{
  "intermediate_size": 384,
  "norm_place": "pre",
  "qk_norm": true,
  "bias": "none",
  "init_std_up": 0.05,
  "schedule": "cos",
  "final_lr_fraction": 0.1,
  "train_tokens": 95400000
}
Each number is 128 + 32 x the weight over its row's rms, rounded and kept within 0 to 255. Layers, rows and columns count from 0. Numbers have three digits each. The size before them is the row's rms in percent of the matrix's.

# layer 5 MLP up, 384x96, rms 0.159, rows 285-352, columns 0-95
086:079117097109098142187107112166173157109139165173089153083115112111129124198120116107096086079089132129137113135117154172169140126119142088102113127127160171096082145176081108101107144110105122048140138098088117090099148136156131172208152173123063147105134102123162183071135102178109124176
120:106139100142093199145142129143171094138159115078131166126145153156135116158158128133149109118141175095152074113089130134100136132102112108119146102111124153072144179121202128099136088101068128191165172070136155113073155164125125128144165082180159098093103143125145169076088066186061139146
094:130144125163090158155101123126091118113154091178121143108148125133177125110137122101106180202066076152117154106171102154080206173123171119116141123090174123142145128155115035093124115105112129139122126126077121153089154140142180143197145132077102206153140123078135129133132096080142161173
117:112129145119148155112149140095103103148134148102141096157108158114174173203076072124154193098090127194109132129168119125142083092104101148119080116148160180096125168101175151119050072148161135141119093152141106158172072152149196147104145123138116134149175181151187170106143119094111102118
095:113126186132117068194131120131163115163091109095122140159160092175136058118138143104142157138110142100107189183086105155156151068144159181069121127122121156139114110143056133088106145080120209113155165066152105136156098137092147139131144133147085174113109121193133093143121154159104104164
098:128119186144117134151150114137177111162181143153131124158170082086146178163129138130160130175183152135109198169115168131123110121114123119152139138071158132130106115151155128104130160095061139160134077167127156221095158179126104069183136138124154125179093155143163109097155051151089163117
096:136126169099159131119088153137093095156124074124207111083157110127103102135167125151120130156157135162061191155110082143138207076166145108127166131092110073111158106101089203109099132190125157121162130123121139098140177154160151150086104145077090130175102143105145120071129123100152126182
088:118118172103182093141121138152147152142193136157114143125149166102168129068160122181162088150112166150137138162135057092140155105121119208129093094094122136103050154135125117134168123114107120154127130123089114182144119199079087144150117154116150176217153147152158106111083189157108130114
098:133100081192070175055114191108104129116108147126094161143130107166114149137097049121131105069144109117129060123086121155095097119148121145106103133123144106128093144102139070144172112126146103162072108179122063107129179153111170172094111117161165189116142170133068143139147110110126106086
109:158105131196165123142138089089087120127140109084152169137115118114120170113137108083139136124135125102071181192081132125186142117113164077124124085170155085107145147091120079118114178116096082144127191056086095165142094192115157094162122167095095143124155172114053117137100107097127118131
086:156170116153118174121141169105170080144105156186141141125086088155192135121130152117088140174062092148153084135157196112168140150137129132203149120108143174142138132188144197125123130136103093120148110121089111158109138124141157075192151117110167151135101154117083166110170153045157161121
115:093093102091152132138073103164097131150147124162144093104124187135185063051128126169194086148160100141123108084071107162116147110104203075100151145086127116132070152170166182100124129077121129128107120111129112141153138129101116097112101125134091137084098066123158090147143112133118124202
090:179100080109111190092139135116103123136089162141138128131103091163136124165110059117153064143078067186113094126116176155137142135190123087156112092173145076084100116129123113180125145164150144139053120145168086094133114123155100139129086113064093132069193162102093140115135127129104152144
108:132123139140071147106116124128124144159175120156129105101168155177161087107144154142139173132109154155144132153157110169178095127183040117166067109141117124159109111135090197144148109095162153094162096167161126164085118138139096045108097103157172080156095109133149173050121157103144081145
112:140161126168157074088145117093176092170185103105058118104076141102161070132166123134106136163145164131153116107081136187128093091085120153148150117068104151131085121192082149148091213131141157186134121092100129159119098079145105148140154138123156124149136110135097047149160130117112115155
091:150159107123137143207128139094189131100129161141120108098126066153105126101178099097144113133171130115116099135132117165077089150122073143159073089074147138097076139181120136129084155096110079116142107149030156114063173152117132120148111099152085142113130152096188086089128078112130085142
088:096143130120136179119102134105130133162151117142118123144087125107137134126078093171101172127175082128158124105131111155116183180137153165162165111114155171100140132153213146141227111142152154135123167144143155167165092169070148112071126079127145146118112101141149112101048217092166128133
100:076156164117147170151108140154222146174137120114124149102134114109106080098119137112164141164108118144150137129161180157124096129114151101141200159136140125120076062187170097080110101190105122096156165143109164147088148082131155090148100120077083144129114104153203144111135128175180168094
075:178148153099118125178152092078116098064133154099121136103102129122137144149093097120079189091119050155134061150079089179144143120162156122129171184169141155151144119075137113172156182086168143142114100178132120105131105139069090095176167128103118181085147117136142075094147106122113141105
095:108121184146134140088158117155108118096141150091077082157172116102089085155109153066132069170152138155161151100095060124178149089133125117113213135161100092148142135140156106110163188124108086091125107097158125136111170145120156119084141145134140092182085135179064174058122144128123150105
094:118157160184221161141204109118117079113121130109077102095166114163146143135132131134139168073114167074114073156147057121117151126162058141112170154160091109072135110170099102122123172125106140165105100111123123118118122143100144114154082095174125083102082135145145088134077076147134126171
112:145126152145121141135144123098095077129148144100096080183136139114131123173145168137122090092228072190087154107122086107156124114142172108150126130135099113153077140121180087115197129100092149167069144137155159188159127149087137098090102106189144149147139145104046104168098160144120132102
104:126164121102122084206101138110164157122164156089148078130129092138073051129058108145148131125174131099144113181101116117111141159145117123142138154107138103095154037118110130159171139185153187151162183118178123184126158138108145136100116173110122086143067124140184099107151141073138140145
113:141121089146103153136154138131141074117114130117126171178116164167132133148126099093030140101117108130151085133138121161075124088107076060128110064110125149095101114106144073142116147116127153159097136104163075097156065152122106184121110119127138161205145095115161132136158149037126066162
086:119121106137135141135145096045119143092081142228087091143067128137064077119103069114100115114064092122068158118143151174095123134101097144133140102156111138201164066123085148151136071109167154109117108092160108108104085130131137123152129141153067125109158111129131145111147164102118083143
101:087147135128092125139165167099115126106158130168107171118133110148084121130108099149133098162106124135117152206192086097137187139103158181093154180120119144144146148191140109161090133133084187158186122110094111129136164146073160135136216156054129182150126122157097122118151118137116123051
095:082150149078121102061145094091183070151136130143156123144104137110138163126047120150127068128079131196158076157143122132180148137130155110150098153108162155143086172133158086144111090106136147163145171138078058108139180086155144090185116115125158126154134111113169112103098090122185116091
095:156124163093092160129091139110121178074173147145091133159173162148144151112163120097179122132138068165131143160155109149136132160134182139120151118136064125141120131173110112099138136100129172119080077130109146171087142177063166088119105095163067201135103170078149145089154076187132129082
102:144122122142123112141138174081158141119096145125097175107178038166116089095124075121086094060145121119146116156094149150145152088104127091112111101142057139103083145179150184134180144126139131079085145125121102130083122129154061153127147109063170114097137149150138130075113146055096103081
094:108106139106100202158116169164102129097123086087114120147183085134088063125099121122118135098162142153162092161107027134119181082139169152119166150154131077097143149134069093110118144162095147057158136123159121075121125131170128113105178097094152123177108142162101126076087159114101129099
089:151150137151176188124163145151154147119127104102130131153095141109097162178096175091169124123146156179133145101137099064115136144132100136139122100179142113076075114079159143136133143184120124173150108140171130162017095102118106082090166082116110091142164178141156146110093106204101143095
115:157100118159053119135094138114137119148120074162094120121120125123103177166088148112187124152109118162088087116146074006122180135152170129171094112160106102107126097094066088120120139194090127163163154144158101134153128184096145120132123144106089107129119090121080138116154162093131127189
121:195133111145121159158103126167153064126092133130144097156115176137106111129140136108096093135139097162155163123144085129124185144188232143119135111171134150140059183155138108094166092128059127147072132206071166131110086132144121109120156112152134143128128161128091097137074153102088157104
097:151114165119130161122106040178101133110151123165130119140141132139116113128131165077068107151086094199169174112100058069150124042139164130125122142190138182100175146134140158129102149133144126074061110094174131132169104073133129117100117099139106115106143129122171138142091173129083103150
085:152209102180128114088070110117156112117119166129127146198130137144084118170111124122159088181122089142150126138140156132119095151085153124145117092131182161160094130144122104128100138126111145134113124142074054170149161037141138086152157095139087100088113131107213122160102134161171148194
109:166098111086088132151065144120131169141121156128123121138168092158114150133161207076159157175108082170100176147147162104123107044141173101156128136134107098124133067125107142135095189188114138090114101127186157151114123172060099170075146104086120140106090120149122097091125153128094160101
098:104148150079094108119111062100120187113163150137115158119158081109123109103125079127055179140102170136120127183165115147136122129177111127143117124125137165143117091132127161122139054095139099133117098127155157214086137192151102067161096110136105121213109101109147043100137108137093121134
079:096113092133170127093194107185100089103130158087119128132102143093146155096125197145103157129187117125157064128084066126132161083132126126074192154142124147146120122139091134110219135149102161110114143168116107117129069163111080096105204101120136129113157102134079114105073111108141106085
084:188164076129137112156119112192125091078098150126116143137108109114090145142175109134112094134187115118207104132101120156105200160126166172093129104122058113111084149183133153175145133142112080127158111158139152138100098143191113146092100106125105069171156103086071114113105175077105135099
088:071165151130186186123169123126152130153160100114043119165102148161161149193108147200098132087151127092096154132098176148122089126102112116127178117121068158130096126128190201151135097097139140111157125112150094195122107145189149076134124131173070104147129124146104129138114124176140110099
100:138176101127099109076131158124103125139107095169103090132108085229088162144154151118112083122098137129115141117159183152177102131114112135157160147119155114111145169141138164183079129055152116038167094125076159132132099077108137084187136128141161166160091127171194132158111132143144111140
099:093126102153125153153135088135099138119088161163150114162096122093100075147170141195084104176153125114154176180119162119120063132156107146117090056143114123075126172155073143145099065111134079129078126080166108137105089091145144132160137126125094102120140212124144125163079147184125078108
092:139134085144075139133107162166158132145157179117170127152183148085075139111096089041166058137094124133069153146104148052132148147126127138131119108076085134210133130120175127110155128166091119159122158119111131167139111166109135162141182140107101161142114146079154131169080137145134057100
106:171177122185120169139120151073126075109118148151133150162178170144099161143160131116124100123125082165164103076180124159151102115129156085173126154152154139088088106164136190118169167070164146085169153126081082125155137096092133116130145089128099128099216132132190102165109144152131169085
083:203119136107099126164141121150095179056149076118111057094126143121107115167063135117128080175144113120160169175163100146147151160113090120143164112133119074127188101152084115153129145146130121138159135072177104089137143158145099166137078134149063110144178163136129077174098096181156140142
092:105159175065125149114143149114129087187155078133082145112116105121200131147083107127159164142069110145107105116135085123153106100136139206107128157120147179111104174148156094128119031155105151087094124109136096120170162205096155161126131086112138142137098092074186182111111124122125118123
099:065135170124146129101098114099145113166189111095144160083164103127084110136121131121163171125156134149154107188177139136138115143125112132131159136145064150112158172111103156146065069124127148110101141161124144166174081119120140124088133129073160107165039068168149084209144141162167085112
106:079172116160126197163134108119170121136153065086136115062106162151078090123170136156200114083175146114106069138081094104101095156127089197115189135120135102120119107140143116066137104123107119104119181089083121113059113119113167067113142149140178160099135117096122161109139109131144128134
096:094096039152159172104126119190087172116137101167098104148152123098188162133141147126137145134122083152149185053093089105150157128080136111058125087121119184118161187169128142138146088150129139123082137177168078151148096149169113145111099133134136208135129140132143159105109168158108109143
102:147148143146122197171126099137119155119141127143121141115111177147146103086179164109130088184165140095133146127065156136120132163100101062128107077087109050099094115155117146131175114134118118145083185075095109152133085150120089139137081098181110120092100122137072129221084147168140083125
088:127131153153140187103095117119204085105195133129156121102147156103151156070143150163254103132134095146115085122150131104153112125143128126167124060115111158150130111145153137133092135103108176132150177153097065160130121127105114149156156111172142141095127165106155137148151084131204078075
095:135092105103164132120166122125127103122067119106086182151114149075103090132131157155171056141172116109161175140096200171138175162092155112069143146123115096079109131148098150113170152127122162152159154078178089153110164045171142157101133185108125175120151135132135114127071134132165176142
111:129088190088126119138071153137197186136139190194095114112138164139178164147143144153166143144082123169100151125159136138163196117126121141117124163145153104116088132165125164077170158117144133167136183109129095145131127189141131153149106113178074153156124102091169130195072139126096116068
106:119111083129110120119113181137170125168111107148157087073108089130119120139092098061123030137157099142110142194117150158184143102128150146134064124137182145119092086120130085102073113117125112151133150128101061075151150183073166180103076124147117162112130156100078127140155151102108151162
105:096152145132131090130111097105131151128149141123109113120213125131182139114099111152108165097117162106145103141138129163120115152131130120201120122074093107105076123127096117162108108119142101117092062173128196153090072194116071146194094152080096132188142123078171118051087114117157143090
108:129105115179089110108160089125115125114155081120116145136135096144102223082186107130119124111125147077132152104082124096066190123120083138057166126190121106121170144126135108094157124139114100128113136123135123139152166118167087125113095131138151162170135147175176062050046098154156127121
110:085107113142168123119128143127173147133132122152147088133122170129127105105153114159149101128120120071106108092103148165065166136151141176128181160117097091100069136145126112096159166090144149189065169070164153138227146120148147134096155135135088133030135134108148101140116106154107073193
089:101112078132101136118106121146127088184119109088130152098049119138115092091134137115118111075099090103093089098089141153105133108110156033143170074147151100106160113131121080156137119106074090173120121187146099187162134097115135144119098178074170101108088154078086078163099130088153115127
097:159142139128135157120153110124088050099127169129097143170169080144144115136109161134079082125120099182154110120155131154172142146162071154125168094129124168091163186172164131170221157103208106090142139149113104131143160121142148134132177103117138100121178153166124113109099186049108131132
095:103077079113110158083082110158132125136126155118136075118158176100157077140166101145116147137152097075167119133134195152075092110102139056081178139122124120097120176094154080080095073119085129112123169095150084097139138155187140157175132119210112138164092131103126094150109090152138121150
104:136104099122126156120074135177089116184155128158104109123143165076107090165084179141185085127145101152100162150109103156087091086075135092102192206124128080138111122188104131111150136111128116079121096151178155121157141126084171095115108147164111099103106095181069112154168144190129140136
089:215145118072123126153117166095170102128121065153182125084072097135154075133177142140115100141062138184167075166181129158149120112116089166128137159125099143108106163183100138099099098129117083096132146118156162100116065100129142143147135103153101153188148139161159166114168163078157140111
107:151162106113176135150166121154152098133147124080133127121131123147146124171114182115097113139083169179109138127066103102210161107166073191140093119121128197118140103172163121179038083127090091118102162133140095162183095116146120125120117132143145169144110175156207149116135118089134116095
087:079058102126183123117091119122074107120110152120122127165121072133072091184089146128160182178145087167084156140149137087125161113102102163153101156173106113113140144076094090154103078135090191112086145157139128105164149101085205127116109111133121132077094092115111136158100081071127136098
092:126168096142179116201122177152142091164139187149120133122122051181122105129129142077141100103130151154214109084093115129156053118090159132111119134144128154065099173120175138162152161085149128159117150152131127078124143102101138066141183072150139159112160172136090151135144119078124146106
103:123138154165124134073141160176107136092115101154112110056095116073130116131079106115101145097210115153104181132122117139106084123172133174169121092134137134147134123078111095143148133130154120091138131122234118125139082143147096134076166127095172150159114167121124153099125144096244122158
083:087135057183087175085118184128145101175082162133071134114141117137095120109123162098126072153127132123208116134130162165138133177135119099183111098107181122103145198074136096129162167125167083135155114173172102115097200165112122128197135153108156124137134141093117166133144111095116133121
101:130175143126055134155151121134165124123174129135163146152120181111114082145118133076100143119092087114160137091116163156159161119116110076147176110111153125145162134117142119162193143055092159108166206054139159118164162094163080139126153067196138162144164114102137103153085100110176134113